Part of a small language model's weights.
Architecture: no biases in attention or MLP, normalized queries and keys.
Each number is 128 + 32 x the weight over its row's rms, rounded and kept within 0 to 255. Layers, rows and columns count from 0. Numbers have three digits each. The size before them is the row's rms in percent of the matrix's.

# down: layer 6 MLP down (transposed), 1344x512, rms 0.215, rows 663-693, columns 0-63
# gate: layer 6 MLP gate, 1344x512, rms 0.283, rows 664-694, columns 0-63
# up: layer 6 MLP up, 1344x512, rms 0.303, rows 664-694, columns 0-63
down663 110:134088093098141097177168120101128180144115112155136096168114146084096117126142127107146138122134140093168154139101091144134126111100085107153149152123095098146130122157101128095115136107149093
gate664 090:169079061150185179140105133088111193122166060147177173130184166086145167137114130170079126134173111122160133173172147085139151127119103114180112084129164127147151198105142094091219060096135151
up664 094:094138125133071165131124109146160077119102107156084054153139116114112097163188107134154138144123146154100144113062159117146136154157178085123139174081127128138134088152129139114203203167199137
down664 087:115166114139159113128099121137117133153106148114155172116151152161103100098116119113126148140146143109134096104197102093186129069111090144140114135121123107101133096160160077138090122134100103
gate665 097:141150154137118131160107159153131052136148136122154124058145118142121113094161095151094131117106114125104136114090133140114132174127080114149157194096186144133079175158184072119134112106113127
up665 100:135154069155103115107172088166127057144137119081122138170056122127091131121129131098117147107136116164130095165137236121154127086145157137103109147117136179129174094148181083140186139162118163
down665 100:158101165162175110110073227158129111113118125139106168171162161146131124086112112177189090137058094130125078144097128122139150095131107134167167078178123137089180051132116133151103123126105094
gate666 089:154131191062117106159129054111091073127116126122185169107087131130126049163124153134149102133138093105123101164180154113185136077161154207144121109148116133111128124152120142144095113125083138
up666 091:135136093108163179150147103085145134112130154141103132140124152156150186181109141135154126200131136119129110128107156136146097103107140091069147123154143111138116136088142135159077133113167078
down666 082:108164175156179059120135121105136129093150153111044117115149153141151129177161136163077124101150111128157114141098132074157163107106130114170141195136098180085102139106116047099108076163050136
gate667 094:097092140133090151143142060118166161074150118130121044124122052147110123112116127106104097163058127173144148114131154059115151094089162121097168160100133181139114190087137157120104133141091099
up667 102:149158116193108186086123130115120165089155159116166115173125162104165126161151187165142086128117141069125135119153142142171131150103134160160150137128146127197160092138103107150127090082131149
down667 100:149159148128131164133165082109131140135145163068189112170118154166151183126111073124198116146112107104156095092128137074155106172132140147106086108181079157179134139122187144146154122089100107
gate668 100:120116099080159106159101192114096089138128102135181132178208111120151067094143110174141128079116096121147172134105161116105141088142160154101133130106111104116202155113092122107115180082132074
up668 099:141090175100068139141138140147121146071106151095144138102130079225133124209137089118148145158113089141068066102117122165101136165119151137122175188116150166061164112105136102119116121107131133
down668 105:081089127131138140091114130113142103138105150109120108151159131171094208127099107150103078156117087151145120120154119094166067067129137119101079103126168142126178107143145091137095088096063116
gate669 096:193144126150127142110078085181087129133159110062094126093179115147148093067096134060125124134142117087100117133131157161169136103144139070165133143135075121101159095201120159122187117142097074
up669 096:155167087080102118103121080142116124030172172137128120103119152142088113157149120144103152156169118087148177138131121095121066104146100103160084105130136108169167154079160117127101106125142157
down669 096:088150130110177082125119142136146094134180126099100120173078140123160107096099133096100048098156135120105085106123135124172064129120132180088076120147171096164126119110138176156092170128189088
gate670 094:099114152129106119114125131132138134154160130178126099101191161188114115171137136044191156145076155119148203125141160108084153139142092174111108138131131127145117144103187075138116105132171140
up670 098:122108119103108155111138120173155163097181144068098139123108045098111153125126080127139095095128143087154091190130150165179090140150062127100115125176140116138117125094157205109115132077137152
down670 092:173157123125104095074113088181094212068156129129121094130118178101153167130071174110068147112148166086087071143165121081128165145121116160161112089167146155036119109141202133118152144090137167
gate671 100:153160108153179154145087080111091109098089140088068094176085120149143124069134163139175135145157099157089107167137174176145113173149111152121180062173173107152136120114163094116136129055137133
up671 107:156122170176132137114184152147080106113133130172138113180147167148162118099144083170097145119114131120153100147143105134152134105113133155154119118132151137076121089143148115104089137097137169
down671 101:096123111255121103116158111135106105009134175138084198160082167117187113109138157157079208127185103140111078103130142108106117112119088178109120143118099106076080133147152127101134129099095158
gate672 098:113150128155117104172101135106133105130095106057111137158143111122123120102141110145156166145141091123147091042137127141120073066131174051103126115124062125160134156178111159109134096135109113
up672 099:093091132110088140168137114122120124149099147070089138110141143154149106157144129143132116052134093127117131111198084112165104194170116208183100061055090199150130184136103168129115117110083118
down672 099:134107107141104097183084115135085121075142176107140149140124164140124109133139088120158191129091127165080169146152179116151168157111100160160111138157154068129181134128112158185172088138158136
gate673 096:096099100154088200088173103112142074087197166130121088138139127098101221104113157134159132111121111107104142118116091097124132157110129114129106163137157075179114182174164102139106129146047159
up673 100:127128127135178126134090128117093099138092121101079159066118115077175132075128145174111087152147090054152126135158122191159082114103181070156170147131149193126149139145149139121122180130192129
down673 091:091164147094137117175067108074103117126121153171122106166122125145107113130162101137112187108178124083089128106098156082068112107127182120200166188140106124162123129092180144105094111151158157
gate674 097:146131147139138088099112094162198117124125147105091127132094098148139123119184115076118098183163169163128132080131147136106185183155095144095100151138116091147147139143179093113171144105108082
up674 103:080088145112150089094175125141190100078193145074156150130128129142057142105124095131148164137137158139148133212133102065121180125091064127149144152161109175156166135105169151131171070194164133
down674 102:126152096103136105121073106179166116080152148130156157123115145093123149090165110195139117155074119178134146123135117127099132107156140128109107092165036112072154181103159105115139113134136158
gate675 101:145101066145115095157142125135118123131148116188137089145211089151104179101154056140162166112186117103077108166096114151138084117090186124108194114126075187163092099157146136132061152144107126
up675 106:120075120121144189143170140106196133142135115142123176175098105105145149176109138145137131137107151123125149147152185113120099095153142103096167143092177078123143141130114139132095133133101139
down675 101:125091167073122147117156107146172096165112195151182096085127172127111123088108139103149129099108122157083157127137142129146142117176165095161111102078139136085123118117127125090157138138092212
gate676 106:146153119156102165081116152119106085122113099163087133114137144129135167101146115096119119199124209084110114142131139169118083149162071033113126124130110131131113103139112113129152113076111149
up676 108:139090074099145054115199148132165140164068120127117084161102059120093114085103118120156148079154108143106097127070093067089127189085233180129099115141149069152145123153146118113159203144125145
down676 101:086103129041141119164148148133123062157098072142168143106170109113161109116117100159148179105120143132137102109140145085129179154129123099125107165102172072153142094181109080109157158145100115
gate677 096:128108133140156108129166137056099115119161086127088106102173178102156136135059138165174117144205158211155117138161116140047103124106161084089070170103156180151098144144137078085167153142139081
up677 097:109168168131108125122161241123055143135179102119094128090143140111140154115130125172120135109189133176146142107127151172078141123132085142112088102175106174136184121190126133110129152141124137
down677 097:129136130134118156078117114183149167139245133093124145140140120138075127145109123122132069092209151166123094147077126077113100106142120078119128108129081158080146198169145118109126150162064118
gate678 095:132138132110130077191113125105115173100092149116143142129134115099137084168161048100090106048164145108100097102091111124160058089194123073084124154106172184118186130087123108130098190111156095
up678 101:129193125158149135180170065130151073142105205119136122137081172085110189125116151157166170109107121087149123141111145134119118119131153151137160155137182152109096110134115107092077076157159111
down678 104:105059122116169090195122086076157149142036133102100146164100090124089134118182148143196193125126156090156154131151111206118191125105124147183140137178120120152101129090155111116152122161095132
gate679 101:149161120137104177163151070089140171086163184103112084152076145135145127129124132122182104148146121157071142221177155128120176087149130158087077157053153106106126118089130098120188174128114085
up679 102:132161096088126131112176088110174131149122148133125197149117108136079157154137115123109113048114160127184119118114121131086150100121126110119166117080082119139125114192118133113099123074134152
down679 096:146150145171144135132069095151145101124161152141168088123156106176161140074126138130077116150093093093219155108165126109151118158118173147140132127092114124140102149126154135113170137093154148
gate680 096:102092136124130101041101147153154145099115121201160117119116180081113064104148183124149146111199150150122141114152106160145076119132178108146103166051097133157096099170118117132120145146149118
up680 099:121141072144124122140109102133090150115125106165084146159145187155108117124099150199037151125109116132130117109154114182106136156126059151185131131104097110186107120087051099134136140173090156
down680 103:095117124109088156145106072140179128147182125136149154138161087155155168144120111155115203141129130143166094073173115190121101194122124176110143105144097154147095128193142129109084149168129090
gate681 098:137159143176126142103149145138049142132094174216126107070106123124162146095119119130115070114127094086154150159085190162118172123124159084226167138111143155187158140137091192160093125163090156
up681 095:119143130118111110117156099136170100117149178114133094155087099135119115103083115099157099095064120097171096133140150170109101126109172129099116170092117119129145119150112127101112111069159119
down681 100:092104121058135121124101208102162188164145140151083119072117115159074112115151105119100157145153122095184130105120128158161122114165056104115142102139121170187156164117159168121092129142086094
gate682 100:137158145106074096140134109101070099133110071099153138159102160120069120120132099138094139092143127139071147156151101074142123137101126109092169120121196148061113128183153106099071126082150138
up682 101:166113075087117138140116125128099102121164118125093058109172093082154127161107192111139145193080134102147122106130124131148118123111141111142167074092092136208109126183110138165100151129076190
down682 103:231122103165192116088132090077126076088129123101121123141190063111139119114182154118108157080121154187170111148135095126105118139156175092155114163137121203174086104120084147189139115107164151
gate683 108:123101122125123116111168136152120111049152181114168098093105169167134153157104173135099187126166178064110110134130141106066119105136149095144150200086111058171139135202098145105121134143084101
up683 118:171102143152120127158123115152180117108115103115101126153124037167088145160177120204120112120158094156084109094073183104128107105173106117190142130118126092131134107157091140075160126167115153
down683 096:133121112145105113173143135091089139133115079143105128167034134122180120122091196108191124132067136121177164153096103106177150143094144146093179080115153129148139100156074053110160110098155101
gate684 107:128140098135128151101074126130095157112191098108092104095122128132102061094142179149079114126147111088129134141215190181145123112107139158125071078151190138130130204040145186122157113143084083
up684 102:072136096113162121091111108169108181142139142154120127131118133164125145096173159117090117134199154097140110178170121148146159111110208077127148117152156108071122171180145089094167063101129181
down684 099:119210159177119150089141177104152103076202125079161163182108075125053091083120108151156113085157123072085122165196131148168158143096185135079150122179161147153098165085111114157088157141159100
gate685 088:119154126116122136175159087081134121124114170092147138123119167153128152180108107078113110131145152094099102146092139095177109168119145056098088177108115153084089114146202110108137123147156152
up685 093:069193147091126132127165115142153082128087100136092159124101151139170157148167164073132206111172145131144120207141072115138096069111109115098174136154130083108141202154163106145123116053122131
down685 092:180129177169109174028083105122104082149055179103102109151161168099172117133081117165156122118182122131075109134140159120146093167093165100116094162103193160062116149076161134148148105116146138
gate686 095:153156083156101038120095137116087169079088139133155115132112093156153097179195137109174126121157094159162217114055118099125115133160128154085211085053073126182157098124135109090156152118164149
up686 100:130121188133123128116118168122113154125159144154149155137098127130077105120122108172141176117154132080140123146136157128107106155166104119203135168112104171125223177138081153157144116127151074
down686 098:132141096176116171202168127074146192127158137197182117088134108132102164169173131171196169120165116063137203160113150125189082125161084161066085115148132145127151187118157146127147106137142097
gate687 093:109043124109083108092086112108158085162161134149106092056185132072162131139163149119116135121128118121108132116112156154107134112153163151127074136153111137145133129179101130115151077104147151
up687 098:139165109116111140166076169135148141166098112079119178145115081162159133113108128137140088156111139098166128159095099118144143145090116107102110133183142129114130211093175111110094221119124126
down687 090:134106113127156090141109147118137107087105073117112144124166165156096127121087119125124163163077105084171150143160140108147111186164081075186129126120118154080072125133141105087094132139097145
gate688 097:140111145112151205135124143108138187129113129149106145089068146114143143106087159099104144101128118103101124094202184150111119128099101193146158150139153147095177220154151119134115137148204124
up688 106:099164141109124144145112111147085132160147113107157181145143125079097127121131065079136125160149135128133107078136132055053074129061145077175093086163125110122146188102113155099123098149064112
down688 103:103091115109139116139107115164162117118129115090142139124136096057153159142142148095103136103166119171175129088161180093116110111158121133163082105115097070141136147148123120183094115130077119
gate689 097:137124142120066125139136131160174152083151119100093135119102088200134255194134125112142067147148192091108107101143130090132138119136146126053150150114141143090147125117159115144135131069113131
up689 103:083117138167115173162140157132132124168105129124161097096115123141097130115077092142122179097117157121148136164163086151192090187093134145140163076127087132117150101168125120111098148091137115
down689 103:091196151114162139194096209125126140155166157191189093146129162184189137082013128129164159120112157112118110139167122129114066141101118146102138075173152141150099082155064091148130157145110085
gate690 094:188104103127098086132140158143094172123143145070119105124132079076171159116153120122185123098079160149092182127037137153152152113127120160186174166101101134099136184110160114091111178123137138
up690 091:123128137127132092140094143100117179089146170140176111168166169122133120131153161167106120103161157102150117132126124111119051019138093152121151113148109134151154149142122147174085121137126100
down690 099:080091092100134121100117102119137082095131157090171099140180159198133108124180115135134145123103082153098095127153178176137164134094170093116141129125152100070142118089074139121144143142133126
gate691 096:148089128167126120074168065112121108155102143093139121126114087181099149099118144124149143087141163111143139091124156170163120131173134135129154106115154120110173142163120085170102165114114175
up691 098:196156135160169104154167111139083104125147096117129143157077148120084113121162119134101111112098156190099158080119128091130098140179130144093147153109157177112128130194090189114159107132151167
down691 099:106078100151148098117138097172126145095129194085161144083174163122159143141134105138134116128127159123103142088099076170111074104107113112139133078131152103123126106147129107082128102026113123
gate692 097:113146205140140141085145126063141165124100159172116110112117110179112072183135101175118120136058145110112167096169075124143188109140135104132138100176142119153154152134136134125173111132131057
up692 104:087158173093102168093136116131177137146150107139170111142149159164164184121187110103109175179093134129205087130131114102100102127158106115094103131056107130181172145098121127139127096088144132
down692 105:141097120169086180001124085144136057127181105051151128071141131100141169092177139104139205156057163157177167109181098135140119084112113102149118099167149086184124135149086115142095123094112153
gate693 099:096176064111059116174147156137105147116077113156087174141154126072192100166110167128165171107107097118102187128082168153135129117135084140154086162132116118103116115077121089147145177123139063
up693 106:193137163105130175109130090105099062133095135129121158116108097190058107102161073147200141122158160095150065124144157124118112119108172162122129062086180099125121217115167088136121122151131122
down693 106:161071099147187107097093153155127083097117172137079145130134133110212087169142075110112134107116093133181154117127089107150087067107146160080170095140151164125177128123147115150114122107105119
gate694 098:103133117171107089140154127129107047013118203136116132129164149106164112110110105119104157081159143125174222087103148091116175115173152121169101119141126104152111128144071132146134165200161096
up694 096:147151129102141153105127108137173085132089078122147188136141118100101156194130140131089138117104162103116124135080090176160108147163138158135151128111106112146087238142127148090097156134112134